Weights of a small transformer language model: 9.97M parameters, LayerNorm before each block.
Each number is 128 + 32 x the weight over its row's rms, rounded and kept within 0 to 255. Layers, rows and columns count from 0. Numbers have three digits each. The size before them is the row's rms in percent of the matrix's.

# v: layer 4 attention value, 256x256, rms 0.104, rows 228-254, columns 0-255
# o: layer 4 attention output (transposed), 256x256, rms 0.0841, rows 228-254, columns 0-255
v228 093:091214123165100188097101100128183151149165079145113128156159133180183097062124089126131120142102164162114100123154134069083113159166149133091113102175136102166182131109149106180089078126116087121124162092163090102162044162152192123081194157122106154104147160136099102124139067200105187112110185093087165123128127093075132147122136162143148082094135164107128154161140094143145101173150133109141087109114150082121096153135168101118107144095163081132133133128151089111139138100183088122090089066140138165159094180177104141094111152143133088121148130165174148110119088133140145170172134124129106082131103163118137112083088119110104127128098151116107102092152136142127126136086147111122125184200133149126184083166227141161114084142146104083092122118113151144129074188164202
o228 099:164078073180154157075157084121123116079097106108165093118097099146072131081122177115121139127126091118109149168086188198147125148123155117128051091120118142145111093116133145092096155217138114110157123154123156158142141101183110131138102093131087063128111089148105091088156137135139126136134116157113103103123127110074144138165079091118122142167150151150143067136079170100193177119143134117142164124126096170116123060159119110162192110097119094117093064150097154167100120152116137128109168172129172121096177126097091154185118145130152145147118165183120164148159149106130175085171160053134079213130079104119092136203133129132123160129168196150160131176166197139126133127115101112153098094115188121099132204105089090155088135076059119104137099146113100125118140109119179
v229 096:071125071084111139133156074135112088117147126151125144144153131066125112104131093170131115089139062159143095104129110155134125087147090149157138145159212088092166138074172153174096078162137131180140111068139201161097062126176139138101084216128136116157139087180147144095076153056176106153164123061095144158165128100155108140143092148144111093115143136137064131109120154112103102122153160112136139093140112156147168079090072137149118146139103169104103087162080161101098126129164126121123131118221158110162115146108129185122143109089131120124102110126107186176147112084142085175153159101133164179101143114134101187090134120112151115076145138102130061149158191107092074123132245112125132113133102111139112121143137127117149122113154182142120111156114056093159186140112108
o229 103:161126143133077121107112124141139138123153140121128120132136085093160191149132084127177114127151138092121115089117147119162136127150115142117237104092132100079103132098137173141159115124101124120109173148088090102229119148122103115117133101101103125083170096078192148164119162135129030113139114184123178122130140148118101136120113122157130141171181118141132146155122106117168203141156097178156080137161141174153185107121214115111098096136162157162162123166159151149194095104163140117103139102107149159063091111158087119139111116119105143121114093131169118091084111149118123091145104136025139083151100102115084110155086180182100151105153106144082182088087089160085154073116085144145234132095109146158188110083137086142105116103054137104106134160125139154130074142164120
v230 103:097108091141106086139170135103117115158133115146121095112103104138133122135129128121057132172155181110181117140163055116129142037146132124120128125135111160124087183145077067116144121137084099156089123101142178055134190101159140122109145192119099098200069127096063153110155150121143155124185160129139065070132106066117106104122185140084126121097173185121166115173104098182129150170119131154180124142150134098105075107097080109105117100146115155093141158119158128118136090140119125105146132147144155077149082067098168131122138138169106150145153150055179119061115129175083091130151092161173152139090087115146117127108108142113116115177146200140137105107162163178129136141134098122208155179150109166117154101118074115174157218065116120153106134106164125123160172114064130
o230 111:125149169114182116107102131155105137154156134141137126123120151159157086111138095094094155088115105129118124127145136135099126208109074105163136187120125153132137141105143142194089214112174069089136063132192111103142132130088119113119158072138171122117111124126214145133162097165141146154071150132139181137118133119120158113083047104162210156186090126145079134131151151095120133100073128167152128141152178110128099116103133171134132181103099160075158067122097118159151157080153077115095090144129127158086127121149114162134218090132051181118076139161124163123106132102169142140134104164110095146091090153155153151106173132100171117101098096110110198087133161123140134087159129142092089052170158205158078114133171115144093098148142099089106123123129133085050153125089093
v231 094:103167176121169143104098056184143119140123148138091155099138199146090121101129141116106126113145079119072159091123242113126145127143133134107145128117109167108150116181206177123187123095153139130145147108098063128114123147085141076124104148102085093099121138038127126105123053130172149082094130094176155199127139032139157145122134175100139145118165173139130150138133139114130165097137091144121174103148169182075123142092144121053153093106124166151103138049146136139146111093100146094160140123146132088125115138180135107141130162140166145154146106112081132109141077118151075097122204163129110153134114075157199134097103142083098184172110184157111091144135098128122147112084117100072147113110166116159097096154110168129113091118106131144122162117091208103123183175151122
o231 103:110147120158127127130134149112100090110145183155105121143152161134136125139099178149137161084177124109144135125079090210145117099149211075066143118050154111136155109154097078106072148186160043184127166129118181144123121100075144181157111121128151123146178179188100116137119131110163115100075131093155126090118078130087190090158150119091099151134130112159148107145174154081123123122104145122155074151065096101212162166103118060117127128138117107133146147107112109126133089099128148137115125155172163169121176135119131132153116149178178118106141128126100125084146124109146137170174171088239164099179102140140068064161101106114134087130087058119108176107180102119192116135117120080184095155101098112113124117140167148103100126114110173145086131113126093099100163134069125
v232 094:177143116117150080097112177074092139142153123096091181107132101109135119125140174132123160138095122136128165194090125150153097074131150155087084148088157157107166130073121125170134127171118198143141124107181065125128148109136103116140151158181210190157084058136125138106132123143103092121143147120171091127110183157099159148131160134214142160114079103110106123134110096083147119196135071120145143123110186134121118178136102093099119115086123153100161171137104155172102133109170122069118113123061188104164067159126134154183111149178153128143150157165098194122104121144210104104160113163116098164186081133114124131170086156151107137168172116110147122153185120074136123109078169089088140116075093165126128079112115131062079161058157112112148096111098093151113176146127159
o232 104:121176151096087158113180154134146161077090123156113140142139109183106117116159089148126121133168138132128164144187151120125136081119171097123169137094104152108118161144170156086157160152091157160089102116148190164152123106148094133133167048195126083099111171171137135089131080114068182120101139126108075135159150166105091161165094143157097088173175156099114126100150064129145121112132071066104089159141092133147128166165120170099116101120077117099169110088153087117177139077186183153180091110141081122176142160119099101151163143160142162151146108180138131091105080121193148123135110146093055153121230148094131139125093148083095090134173112085081126119092091132074115199100092153106106153117094085120192150120082096160097161184143133165104138114090119130098115099136120
v233 095:113110142111113117120150140136150149208165121055173175131134156113122160096094144061077114122130110110152156147147119121146107156121095164126152066167079141151132114138150118169132122062230097053113183190131085134150148180163145084135108132138121164085153154061141129161151086086124111148088152180103133094121135144154103153173123105161164206059108173147093133161091153136105135097132098145130133141125141145097112094116091116131177080138071105170078151127154080095173167147156148115104104151152145089128141136125129133151170086136147107131092159116124125108151086075053153135162094169109093166206074113145108133146113076158162152115136167130129124118127151131149125183109094123064115113142081142097184072141101150217125134191153162099133210113141110151082096109151101
o233 099:108218186097161164206092163076102122064092140173093157176122153108109028113137117133176214160140153104124136121165112137107070156096093125162126145122201142116133115165098118094126145118163097170160173077114137174137158132170135138144122152142149075091132111114083128067097129118196127150138062099106043161153079145083152109087150117116112112099109083136149120104181150091165153180155137137108142149136107091129144089117099092132088142148171106116116092119091141158129137148093045110156183148092110112170123097131186123115087134115204086139153114148159178124089140155135118138137087100137166145105166099144122094114133118124107114144090067130151126139135086150135157137093126135152188090161158121127105150145080120121185165121122173096107098046148129098135153137116201
v234 093:174089134062113143086106121129139060144160156101147130148097135127149164132116170138123191087141116101132063123094150053090090171091202134145129130163129148110133132172119129159107102106145160147202122184130084134086084143186101136106125115133071105162157149096128153148137120120171132115093121135117114092114145112169170124097140132081082176162158031049129105146100101166149156135173095142117108136105191103078150156158099104164151132110088088105120129105055153143073131106148114115175111185054140105187147118111185084134138074078113133123126061114087131105126149170119145117074141093123149143100187125135065124130123110125208098142128136161148116142112139122129121124174102071109139136130159169135124176101207206159174188144123131125139098121117142113178088158134166
o234 101:078190169102146118084109126129049192115170078092085147138160187082121162125132160141162100143073135109091150118078100133101108071164085086100100088089113107139075075114053090138128088183114144071089132127100141144140208173081142118184146179121162158114111104137158077200110160093152140160146085074145093099113156086132128146160096101140116143147137144158120081122112149123133108123119128103125081094126157117118139074214150184071158130190118134113109134133128157146097145166143129148135119073137129120196096105114087129129076203134176177102141107158197126117139111143181124168119123193132156114135119145114186139104071145124127146169123138123100139103128092152140147135141098081153104120176103196148138140139113116100159146082198098134152149165081128129130166152078154
v235 095:172133157170115156104068110126112127141139153139082097143146105124161089154162131135125080086141132111143088063153114151105114172147138125125084114123088046165136102107073106099076190168156133158140168155076093168109121126182094131181104142162201113105110128097119177080078089169135146141112132075172121170124146155135114169144097144088129117147099148141187177212146123113191120168144148128190126097171104167111157103067120132094207122093096137173110198149097088097125144121116107137098058161081136171162105121113131129101127131109080074155108096174140112136115128166074095089094156147108155155132120073143190134139154134096211179199144146112134128141091158139064149167153100131100145191073147149152117158167098114146134169153163115142122097142109126104103139143169163
o235 099:159112101119134143079121145157144112089063132119134159183171207102114152143059187153117146183130131113100101173139144150141143143151104126113136147081129135129202131157101123116179126163144096129111083141088102100181062096123097147102114111105093168096127154119140059153108189111086141176114120111123137126162158051133150123177146134138146148160134124114070106097132081118187135134122109120097108119100120084163093156175150105151177162169161080120108054068080100080132140133087075101138126150128130119105192102137151164089151115153163146135096104140082168131185100123159136176158112111086113140159152210191099143068081123155122104078181090137131170086131160129115114169049127160196097148154139143127177080167129108163118119122185113196093083119073133142127123114121087
v236 101:115146095114169070083170109139093142093095152105118159169135159132127179132126105108108097123103119168116078141090135141134093123156117153130085101044150050175188167178101116108137108142094135141126160138147136106141135096118150147110193204128168093149128142086116169072136154136143111106089101127127112154150146151129152092122180171101142130066070117137144117117091120137100136142138102153099179123122106139128091086071174087117164117110135126109150148088124179121188131150105188160097072124154127155093104148036180102119149183075146146144127177082154141148128190095121142123173164128141147132097150094107105135128104083070069143167155157105100159150100094130186168167093090199083135109097077170098103133048166075149116108123162174122061121164150117116125112213087149
o236 106:189119187066121116143147133138135128151140110164124102086155107139107114143169153127171117214110178142166194136136106083178102137094122129189150115177135170150124076075111111143126160098195172135107125131125102111183089119109155127141168075114116140173151147153156113185115077080129185133127155130086107108137101136112122181114099148161114110105137137076111133130204137099148137129100170096131086147097127133106131171088103138129148090172143183114084081115129134125129140103120083091092130098104165037103119129133168151123161075158146128154111088160119121098106160114153114061129136112182078137220088085131126059112129166161167142151130100167186120152148191136140153046082142139158068161083092096121140104119074103124083163095140107053092165078127135118101127134161175
v237 092:197157151122144128131142112117082115150148161082120157112059126174124137172071142138139104106166137142144089156172124151093144115101077152145146128147167084152109168075128086149127192079109098096146052112133101088099160124098046127147068153062169090092169101116130110071140140098128125137107130120110108081115121123118126127160097098130121120157189160144112064086174190085062153100117062120117085081164094143152157140080140090158158115147105183122140172175159144169139107187178078128162106114136192148134111199114131139150135156177074127184097165103142113146161159146100130137086140076177108104138164101155116071100126150153119117174099134102083099206184145095120162085064105091133148132125129119136172128157115145129116118189151171132176112171170148141103134106106100
o237 097:134141088114078121174166183166121134133086099138122164117176178071136094077115105126153175107148170151107111093175094159143170179131163160103087107158152125095099117125147094140132138126169112154153125124110126088092113151138177037104160128164135106080148116127149222125100118122124132158150079093129151177135108148152116117116174122231108173106128122163154112125100027138164121132201110175081138177146130153126191168121088122121118142138144050112117147147133120130189160103100119097088108140118093113110142080142084107162154073118131132103131083063114175134121137117142137128110103142086146079222135080105148161140103095158118123079098113133095145119068106132116124157164154176136090143107097085130128070140167141136120161156110077203183199097097126108078137138095141
v238 100:155079103123054169061152153147124165119122133155061143090089178144167147062070131162141141126086114094150158156104100144108076118136110151122149076135102052173047110122115124136094150176119126128129112068106131128106128063164171156116123163156134100136158152098090120123095193125156157141131109108092140114101144154134187114103137139203083074161162151117119169106193107154101096083149133130146102160155088142144155117105117097139120111113143130118084118146143155102108177120132171153162156189120155115131145110156074106153160132111187133161117139142097158122082119121105153095069082112218174111089075117071110156050133115088090126122138103135106154152166142117103126115076110075193148163132089095132168168153129184095174131166182147177077138154054150179134138124144110
o238 106:153128139062102068174133178154120085094119112094177120121062106165164127097167163078111122079072109101106108136148178108147154137114108128116095098143171203159107130129099177098165114119136131134108107088163123202158086106113161074100147119095090121099168189132178126135069197108114113113121085170141183115185116119088136082150074142153175103172163103136113118170085138125155123147111077103117149133075131162103182164155177110118120135131132161132155112083053106129096034125086113139128062085088160149091160137163125083138170120114163101086130169145149132147133150188088100110133082094074154154172158146130118160146152087103151136148077121152207120131142146139136140091219086129095085132153095173105123161129143129148175162140173123181140115164109133111124130140115098
v239 100:144129139106063157147168132141083086110139080168184091189128059146164157187084138084082140151079119174074147123133163075167150167111161178081164155108124058145182126087119114111172142156085107124161143134157126102171189190128100123126098089089099167115104089060117162179153123086147143116061154090126142145110076135102118121072081148157079096169095148106161110220139114156113094138126080149130118111103109103091112105122144119127165079157138153135176166151201100126136098151092219094128166132122127164090116122127137142129130127070126135109110139138119126152105102166173129102113118090163154127109108149176126121151188156155120116105093122177174173180112056123133091143139165149144139089124100132136129094155180135148152100136091111164167153056078120110086161090147137
o239 103:162073122131163199133099119104122137113129122188139149133109193063132113090129119115129123167132191151123113069088091097117095094133168074145096130082142181094126160127159057138131111147105109129113080173131114150093131093143122141158107167168136178156093076170167056157126096165030104154089139191169156159110151122148109174177146142110123160128134127133111177150185146092078157095162114114157133100149160156158140152119117135119123132131081104114146126147136059121149149120101056086126125112141128136150137083141138150116150117111130125126140167161088100202185116078107135082149074087135155181155127108134117138133155045096088094162105099034162103106163125135166125134174106111132162145141145128110105179117185150086090176184126136133129020158118153130132141112063153
v240 095:180159132123156123119181138138180108171102069054109145113134085170147119157134098101167114173122089166147040112096141112170153104097131081127125129082121093057111174126136122084142084157177149161091130125150122140135081110073109191151138113151083087108145129119122091180080116099134110137164136120169104183118132172126183175111182122082160159176107157125136113160131117145108130095132211108171118105129153128113143134039125049162158141123134121160124151057194140072092083122181117159151134063125121130094139161190169060103084101153172173131143105117172112148102149129121096129122146126131119137143108144104139133167164123143132136132181077175152130154124123110110162097126073093107151079157112084172133090100156101144105156124101155189129130144043147133063089089132159
o240 103:158043132173167119143147170106108140148170134186160139092136144089099189115192181133119129105164161067119128107132107126054173128155131159155107089208137138170066100201115090118096118073109153153129110135095115146093150137198136154099175169092160126148171179153099092125132160096096107130095150122112088105073125160145155067106116112142090099087139144132120163150057116141105148143161138080135113108161143081167101093130060147090123088132168094132114136156079149129181092152173154194148097142154140103054179071118115148094191135135146109112120094105134112098126119113146093152157095160184107142102163124149055122062154119103109102142185136121124125144102137185124104107149167132070066188110109165148135157125162141069129160100125151144095130132140155115147156142089076
v241 098:092107112173117117079076124142127136099147144123123177126132085094198150077068161122148160141153130129180184138168112170126164163185138131141150101132129085145130150121111133086096076084101169083094097121133140155140126118140141136116197149065082125116115095152131093153074140087123122161117151119077112161170140122091110143123172064107136149079130098127148133130135146115136103095081114165159188120086141143116142099186108105109148103094186101185096123112059128064139119121157124149177146183118132124162119159123118144122094172129158154144240210173089117124103097133034118121078141146055107153084178130112156152123163104122136148169104140131170074099078067161090095106120119132137067134163131114139121080114167065109114101107116113185145143146192103088164114172125075
o241 106:159133091128181075087151097071148113131134108106114094142137094164096154153073103129173140153088076141185129183089184146093147144117105143115115119072110172191126104127080104174092030102160156125123168134163101157092113153136127096187151104142166124113111123144100097149116128118132106153162116183128117103103162117124113108117146182081148089183128091135165145082139133156094098200180110073112102120151124130094121041108129110141121140137075141120116108095150163129190140152065104120109081154164069164150177158146176077091161097081066111112115134101134143068187112173135116152149097090219127052141138082166152106140111099150139167107139166123165129125110143120154173085097120150156195141093181124155124160175129141163101167117108132144148165088078151154110097137145168
v242 099:133083115130125087152131159161122085156123104074151100110111137114131080118126176112092060121158153076130171139083176171139142069176124105104166128108186161103152160109123105187139036190162132162116180091043119088086157127122174165117060162147108090116116163113110141193085126193095117185152149173114192081120101171075116160081074139134133199107204156138121140138116127117127136122184097095101145098094094130119099160086100097133132160127073137148153139145159117108115121153139132107167146079076132120092163117121104119109131124102102138097130148172094090184135112196194157147137099129129120124148134153106102121120148112118090151130130102134105143120130113131115133157189202115125067109142164099187146147052147129075137126102122146092170094133169106177153125164162064
o242 102:103052166078073188126159138116171128115164142108091119184020129094150157145154109105112125137114174142126114119158133155099094109114139096171138171138142147050127156074146131182173156098127143125102177157118085177090113127110164162137124140122174101109143121126123112122184130156161121079078119117169131164180175087124175120154114100135101088121135129100144100109049078128130143101134202169110115124145091080119138135091189171141135186079084110064167059098109190142118148101102146126089151208097125187161098106109144104182078143127124176158064117136140107103093183105101134147146158149128118108036127178116144134108211112091094121115158177184142093119109095132146113136120132107062187137124140112107136128131114142138164169127138131089120114113107127147117142154103175
v243 094:154139100108183126140174163154120144074080148116137093138165129187125083103129099124101132181159144090143118097112096126106154109194141179142113130095147117123147125163137121155146224102119116136137160123092171138090099129128123137123177135074137073133093156064135099088131098138192115125067111179150068068124119092153199159115074145125100103131134109142107139192157177128125060069165135178133131103129115086101150125182141172085094120180104117135131118089116161140088101117095075186150108181118148087148175134079094134094142106133146159121139122169136186100105173110151174156130068170162127190088054148107130180113094126177130107110097097136137136106164092079053107165144154129046156156135174172145129128163131115094128063078138123124154092117150147076110090105102149
o243 100:093127143177130079131105144143171106120151095108133145136143102114147150136186134128087116124127095146101164105120125177105090119078078115210133186072149076140150107106122092168093115176098149091103108147118135111112160136048152061128170147166094153183123110141072134188062082085103079123173169192140106140158121140164122115142108115052146162159149146073108213133175124155128183115122140158141126143081112164129139153109115146163152180160171112116129146129086169109097130151131158123074141151144109107159084123107103117046100185106167112086116121079086161094093158112168162165121107139106148109135121119082098153145120151075120089081119162124160166196142136117156113152113157170181177161144025184056123135121120092094135094167106112149151108173085150106124127143121138
v244 101:119115127140081068120105145155132154129170101115091145138118124137141147083071136109107156097100061130066151146134139146159129153052146116232146106108087167093132087070127150146104145211164118130139107142107086096123079111110177078097091188139160189087142140145145094113189124164091152135131086130150135161119139121165090083129173203156160111124089125118168141119110157123102082132110197158114143158122174088149161109171130166093148120158090117126150120135131090198168114116135165146154195092133113127084122094113107136065109153113143163164165160121135119149152177136118138105169103120109074130121144109134077129118088091109077136110173072229201123086141123140145117099115091124131164134161135108138120157145091083115197138146101135199152064111112080116201151113085121
o244 101:125160160123141124114143121074164095092179101060132065088125128184090101198156121131107101103153226153171132102118167085143090105134110157122124141138136126137096166136131112061097157065156162151102102126159136175187152117130152107060112089062096096124140104125152149106107153166101105159144114140090098104166093131134169129150132135052073155098177185194175129081119100183162151156128117132103086184162085165091105119097143141109149142144083174135133094157181145086090117076154132116147108129119123109161138138161172146126146167124075102049105130026136061126116104144108117116158176146124177135075111147140147170135121140110129075099155140112118159124133113170149141070208098137102064093127181134179167147105146152117116156112128125154110112125200132144119121138153125
v245 095:155161098169116105086163151175129177167157177151125183129135094111127101153182117069163144157088172116153126163150114149172091079094118127129116105091171128083113060101084153179115129124103151137166180111133133112095056158181151146146102173131100124150123154144142184085128169097103092137129149119119115165101126109093195102099083125155126125161091130190184103072192147114161126082133178195133103109134109083124113168090147065133116145133115156115109108161142101114104143132102068081167136135142141147119159148146112075183092131190115085199134111148146122042108156172124155138107102066107142125245138157167146102148160091083085135119139204110099118112119133136091101175162140127120050150124109101128106162137134077119184129131106169159129133180168123130152125145104106
o245 097:104108069057105119187144102097099070091139085096135118115154109117124095108180168113120109102133075113167135094122142200143174138174088096159126129162139161097130158131071117110134113065150102167087145096139077183128117059137106143122152081164161143151142161103116137165160126158144175143095127135136135129113132087049103133186175132178157071144078126087141128119076133106107139156101117141092106152087131104168140115097128065123154167172171120060118081190145142127161164117174166174094129138123153106081124094163140106068130088118080171082099146141112132089119112181069105147121196160131153104125187140069142188193128141164161182158171092111128172140128138151110179111115164165111150132108131142162129107084134109080088144117166090180163114138099156127126120091206161
v246 098:197135096182175167128108109156154136162153161091112120149091113129190093106156166188061191168091061146105127120103103134167108150171091109132155119136146057096146113102131147118100129091159074097083121162060120082157147137117125144099087086159130176117141134082087133211124082185138132165084110122151102116128122163130094107115163171159150138159141076109133095118135164119120138117150143143168090150130190129126155067114117136140069131091117079070159093164106095066064107057137126163191139148147169127163110138153141082136142195130125157184128124123107115133133098161155136134124146162126088087117178094090159168169123064134143168173124166107088164098125126124088172100110169159160144127194086094094098127080184155143125135094075102120106063131146106136169133143088126
o246 101:149152102098133170053116165160059153148116098129196131148135102103085118133105116151167116141179138134113142176103167137119125077096154123115126118091059157150135105102160137094178177110147194171118151116157144182107131137114163082150090141135136083156132108176150125132089115090088127128075074164099119092128151093102214117096155128079124131060147111109146141142125138130142135148120171130072088113167032088089035126140096096157163136152082186108136096137168121124115111149110113142076137153148139167100120142190105102119112159135146116070111110149122147135118155106134076161121111079138180173221159109122163129087113110138150140151139172151099146138094090188100130126166105051126110069120137141224102135136120057133172184104182132139102135186138144155102114157140119
v247 095:147096143126097084133144108145126143127072170115150086180185145074106139126107132098109071112116108137141090091193157107143200127207101142114109053119135091144112116137114211109166125166169107171109130153145113157107101107138091072127124145113152129080147195126137139147172073106106056211126114115134130101112129106159193126133147097127151137148145100127107069149172173107065084147140137167090146187137065075110106185115128122171144182116098065117167107068122081150109195146182077111078132087125137082139184166143165096183161093116145156125152141157105110106101165108150143103120171121150134126051173106103132115212130139095115130155129130123108165116122135115102139117123178116151123120126164129094177087141120116191120120095066142111140105133102114185148144141118058
o247 099:155171112116128154133088121136079160107060054106071145134067051124177165119119098119097155147110197156181155173136128123141099148080135103175165108135118138157118117110096111138155129063114016117086144137096113129148145119145212112083157150148121106174146119125105132119092083128178132094169117104149111103094110127116198108126121110118068151114150125103115135140098171161108157098110148167154146102118155111190152121118149135149151128215162088118114120142139127102160152154155206138086107207133168143162141121120098142057137098173098087197145063097100128169104132105153125120117129160138122111140093095182124106111150096139109179156080119183114080179132131191127139112079064132134129185078077114149133133102104158147148116116104134191211146105133110101162098138116116
v248 097:095113123151080149146112119061121140106113090070139092193126149170127135129136114172111170153138238094121047136156072133224127135149139143028150155172146147111156137048114151136121159143108167092116148142161173161169132143119140124108076155059116128158121140094161107128108113091144158182155128115133108154121142178047086092191173162134088181119087146173125112139187159136165110132152124136137107123144096070096113144083105169100156116133125197146080120120117177150159159085126125099089132127136134082154146145080124140134161148171175136120063085121167140162110141088106145113147095103106176113189079137165151109093096133088131074133089141040154128130118131163158170148097114096119134112140143161117149107128176125084101169115118096104085143080143108167138145117114093
o248 100:137163122177102144117088131151151146139088101155097184066152110097123137152152121066123133109127089147134105110132135158095122174125105066220142153116110155095144144142155141185149178127145090127176105019135146141133182144182106142117129114120147140136151116105107155149165154067108169153099115160124116107109103135146152124082143105115100149206128136107124133089117182129147137147155097088135103051167134137161116117175147089140119113097107103102150130150159104128178132108140099095060111131178145123122091094085075146161124083137138137171157152183179140172101143143071124084082164119114101158162122117176118143130144170149132134097061163172176099079163128051095069105140146170153150101164162095092094093157087119127109047166134148105064103181177165065083133068150170
v249 096:103118153136125105107164137111133131093143159116086145152061119089092137098129129156124153150164087113092129128091100120161123225104098079124144131088114192132101131150054054160131094154171119101149104088129170137148132129146126102128181135181116127163079073129142107157133076113140135086171132070166169115120111146099177111166139158158163129174063157100077135154108113122140133133095067103086124123068139151082083142118167128182152140116148137172138112171064126123134124125095170066142103125149184084174115206204124150113146135117089191122159145134182129082171150132067142107128124147084128090148116140077151131136144104144083064130124090131173154113031127166073129127141197129150145149117085118108154071115129151084167142130116119174186162126140176075141099091164105
o249 101:135084098118188113129189128139089082130143114127092111101143151144139128133146103069128116099145128098165089175121161077078124080170097158120103100125150085169087138104157193103112146089092159169089083136170153131118119107126110150158076105099154175136134140128115118108144112142122085192156137137138161102149152154113064095067135112119151136143137140136148108114130149044099210192101088150165153161142137161093135145176163104079156135210071077054140141052198106146136148141106099162177142064164110164141163140071143105112086095127081153140141087149129143161098119102136131178138126087158090130156189143116117087103166179100169183141093146105134091131135157115208123140094066187126109132121148152124124192152133095103143104121162168087127070112104118131137084187114150
v250 099:109139091150146134113184126074098103136141122079107103139127144125112149132083180070101060057130092161099111136141193061140149170153112103144151103113124107132156104076119113119154181123098124157104088110101086127146137094155065173095144167151097153154151171172149180102123124155116125112131135121124177095102137125146080109058137139132118123152156096138059152171137156069091125145162142189114180172082122099149134113194183157124111128155100061134165128154153106076104112082111150166115139155101179155121253140091102126130102126128162123113111082167156152105151147104112166172113085113155146105111126159108169095075168167145067103123154143172111125165196131153202146159131108142143091085086199105173073123104137110169125093114119092105114181130161136143151095108100069
o250 105:134168092078177115119112149128103118133150142088143174043076106112151150120206114193089072117076222112131150108089131161170158159105165132063125132104155163113070102101160138163125100184131153108124101169134126101133161146132171174119125137168166119120062096081092119112133141100149122169158124126099100117173151142094156151133145116074125157131132130077151098106139105128129137097118161146084149142130160142121121165107103112197101126197116157161108090075089109181059194203078156110055104097051131157131108132118125110104117143113119103134157153139158119131121124145116099116123134151121110120109097113223094174137121078101134122176132170089133093127110148144148151149161163165113191169100135105150090050098089155080114177122174128121135118139106080079131191166150165
v251 101:154073090100100131103135132178115114052150103154150121117127119070085111172101046140106138105149167183185147159109092138153093175159174169119130118138088102131099052132089083151133117157148123136125134120109137110162101144074128102135113113148176173141124114235137102119082147126072107140076125141121170132162142111133203112106098144132168103119136102127097128100118204159164137146119133122113144128133156178076172124105178056197126108124185188109152092178146114135058120097164160111171120104144072157087154164144129143153123164096111142171125078126123034144155155164182172136129114183113172117091081129171133175091100167150125137158131145131112137088133089144139090086116138148103125140044105125138093139168190155136147149183099141121147132139149176146122108122123058
o251 107:172100109118111141137129105087123139145106173148142124136126168123138160097110177094150098140140099165123110099156207136120125085162121098142138130186099173125169107117161199101117106134116068165083141153125092164168128102086090111117127085115112087120151157103142169127073099087109135132129134114123173136121172143106142120162133130036134173148077091115122137129114131072097141121077084167125120116155106140150146180138123174123116075127073138166063166163183123126082093116095086076178125155141168119177094078077131093157167106127123161125141145118176142162154117119081094115111148079137191076105200114094040092189130119138163154137135063139162123099140137196183179135142127095067093105120137132100105151136085137081172172151180092157116160108097123145191131118226163
v252 089:061160158114147177114114121079124126159144136144131112130125136135152118116094181131080075138150161124143124150139079123164156084094134159065083174143185126158119146095173163092125142089157081118181102134163188124083123173098124130149125134120147193122161134102127107134087116144120042124187118137140130127088182118089128109132140149095107175128133119143098132119135058088125057106162107162075143159128135124131254072103089145173151100111128130136115124098149153163164158118077113130083126080042109091125167146195143078111112118124116117126120077116153142140139103095161102115125076123158133193157167123088101113110137103182141186142148125152107144107154127191137138117105143097079116075143128175061102187165131100146192183146105085090148120068098096155187085131138083
o252 092:095191132141174170097139143178167165118102152114132133139178101154090137137203080142171133151129152111128069028123117226130110143110134103132219151112098146136098103150128099167115192169087089082169146101070117134141118107165122146185109148128141108116108139162115124060176200078130137138114151085176061069119145129151133131114136143138151090128113212100147093112111144146193114122161138085106115121142143106107172104191151140125126135152146135102101183168138145097076140128140120092185103126132137144142150147126091102099087112144149061128159158103161101127103203142096134154105100137103131126158154127072126134113198076158073093111097108152156111154184122129102116090144100097067123105086111106170110134092114143097101061151095094208131088117137143123135140076147123
v253 093:074190081103193131112096158169056180096150151111151104135146085114085127084137077163090112168118165127117089110170154135121084123118110092046146151141114065138075153104154157056121108097118085154111136138159188121157108165139092123117168158061127115152094177137141037162121187134152113114081070087147178101091143158149102093128173122115164145121132152175162072142122120119114169102135136105138063146081130139109154169123131089134156090186126132117106189121168092155145126150099103102093126085168148090138118116086127139165144169159167144149122161087154114145183187154103106046181109097162148123150145152114101096156152100141177148109162054076170126157149083074153120111130138182131167202151160190122126118111122127142143155107134136118159079113093155124134139113135133
o253 095:133090135104104089152159136123143109145100108100148154090156175159176100133181134127136158080179128103109094125154107097105102144106137118149074138176141149120188074089121074095133125089149094116154115120103112102201146163117116083154125099155113174166173170109145163121115116094132135130116142082143098166110085182142091189109124079181114171082114127151101139094125195144102159101133135099077209097158153139089138187132145114106161094120094125138137119109188189094149157121104095145066146185153146148101144101123093156085153122110128129182107127182138132108108145108163137147151123116139115142123161171017138142052091095180109049087115198117166108143159210159108091118164088053138154129147158086170114127114105157081093124179121105095133119137138136074155069158166149
v254 097:053102116162068103090125134151157158136155143173129152078144091127182141169054173089144148166109116091219110138099179117090096133143105137075125098188066131111095108138089137171132127133140089115119095092132176107116102075058100110088123146152118138135150164093140137093151194120138175097123107151193156112123134108125082075107107177102140135111083170123106134121139127168144101169114120085173128156143177091140119144132168123128154117138116142135109078164144124153058100119128058122131117139141114113110149120104170176095147184116120094123156114094130109178086165103094120166132141118171049125105118101170075171156181139135138104066127112199107153086168080116153119157125206138122149141079107159105139078202149073152094130120165146122165124203106119179150162129156183
o254 106:151173155110082137157080173114141094101105149102108135134158185081139089108125119119172064134089112195061079156167127171094122165134104157137058167169130109144131206062135165071113128112138083060157085168100111102124148116120149143114121127123112068118187113103189099090137126119106097144143151121120144138104076166125115090144098103099114134095139155188078128146160150102112140100106161122092057171127132167137114146108121132148081158127123186137167162170133086104167184074165139134111121147122170071133102152116151104125121158177162146074128108131133134136149111192135129067162169149058133119064161113101112093224156142108145136163141114116128108210130173141099147146167039118139136108140161138156206170103097149110116187120102150124116150094130159086105110116097138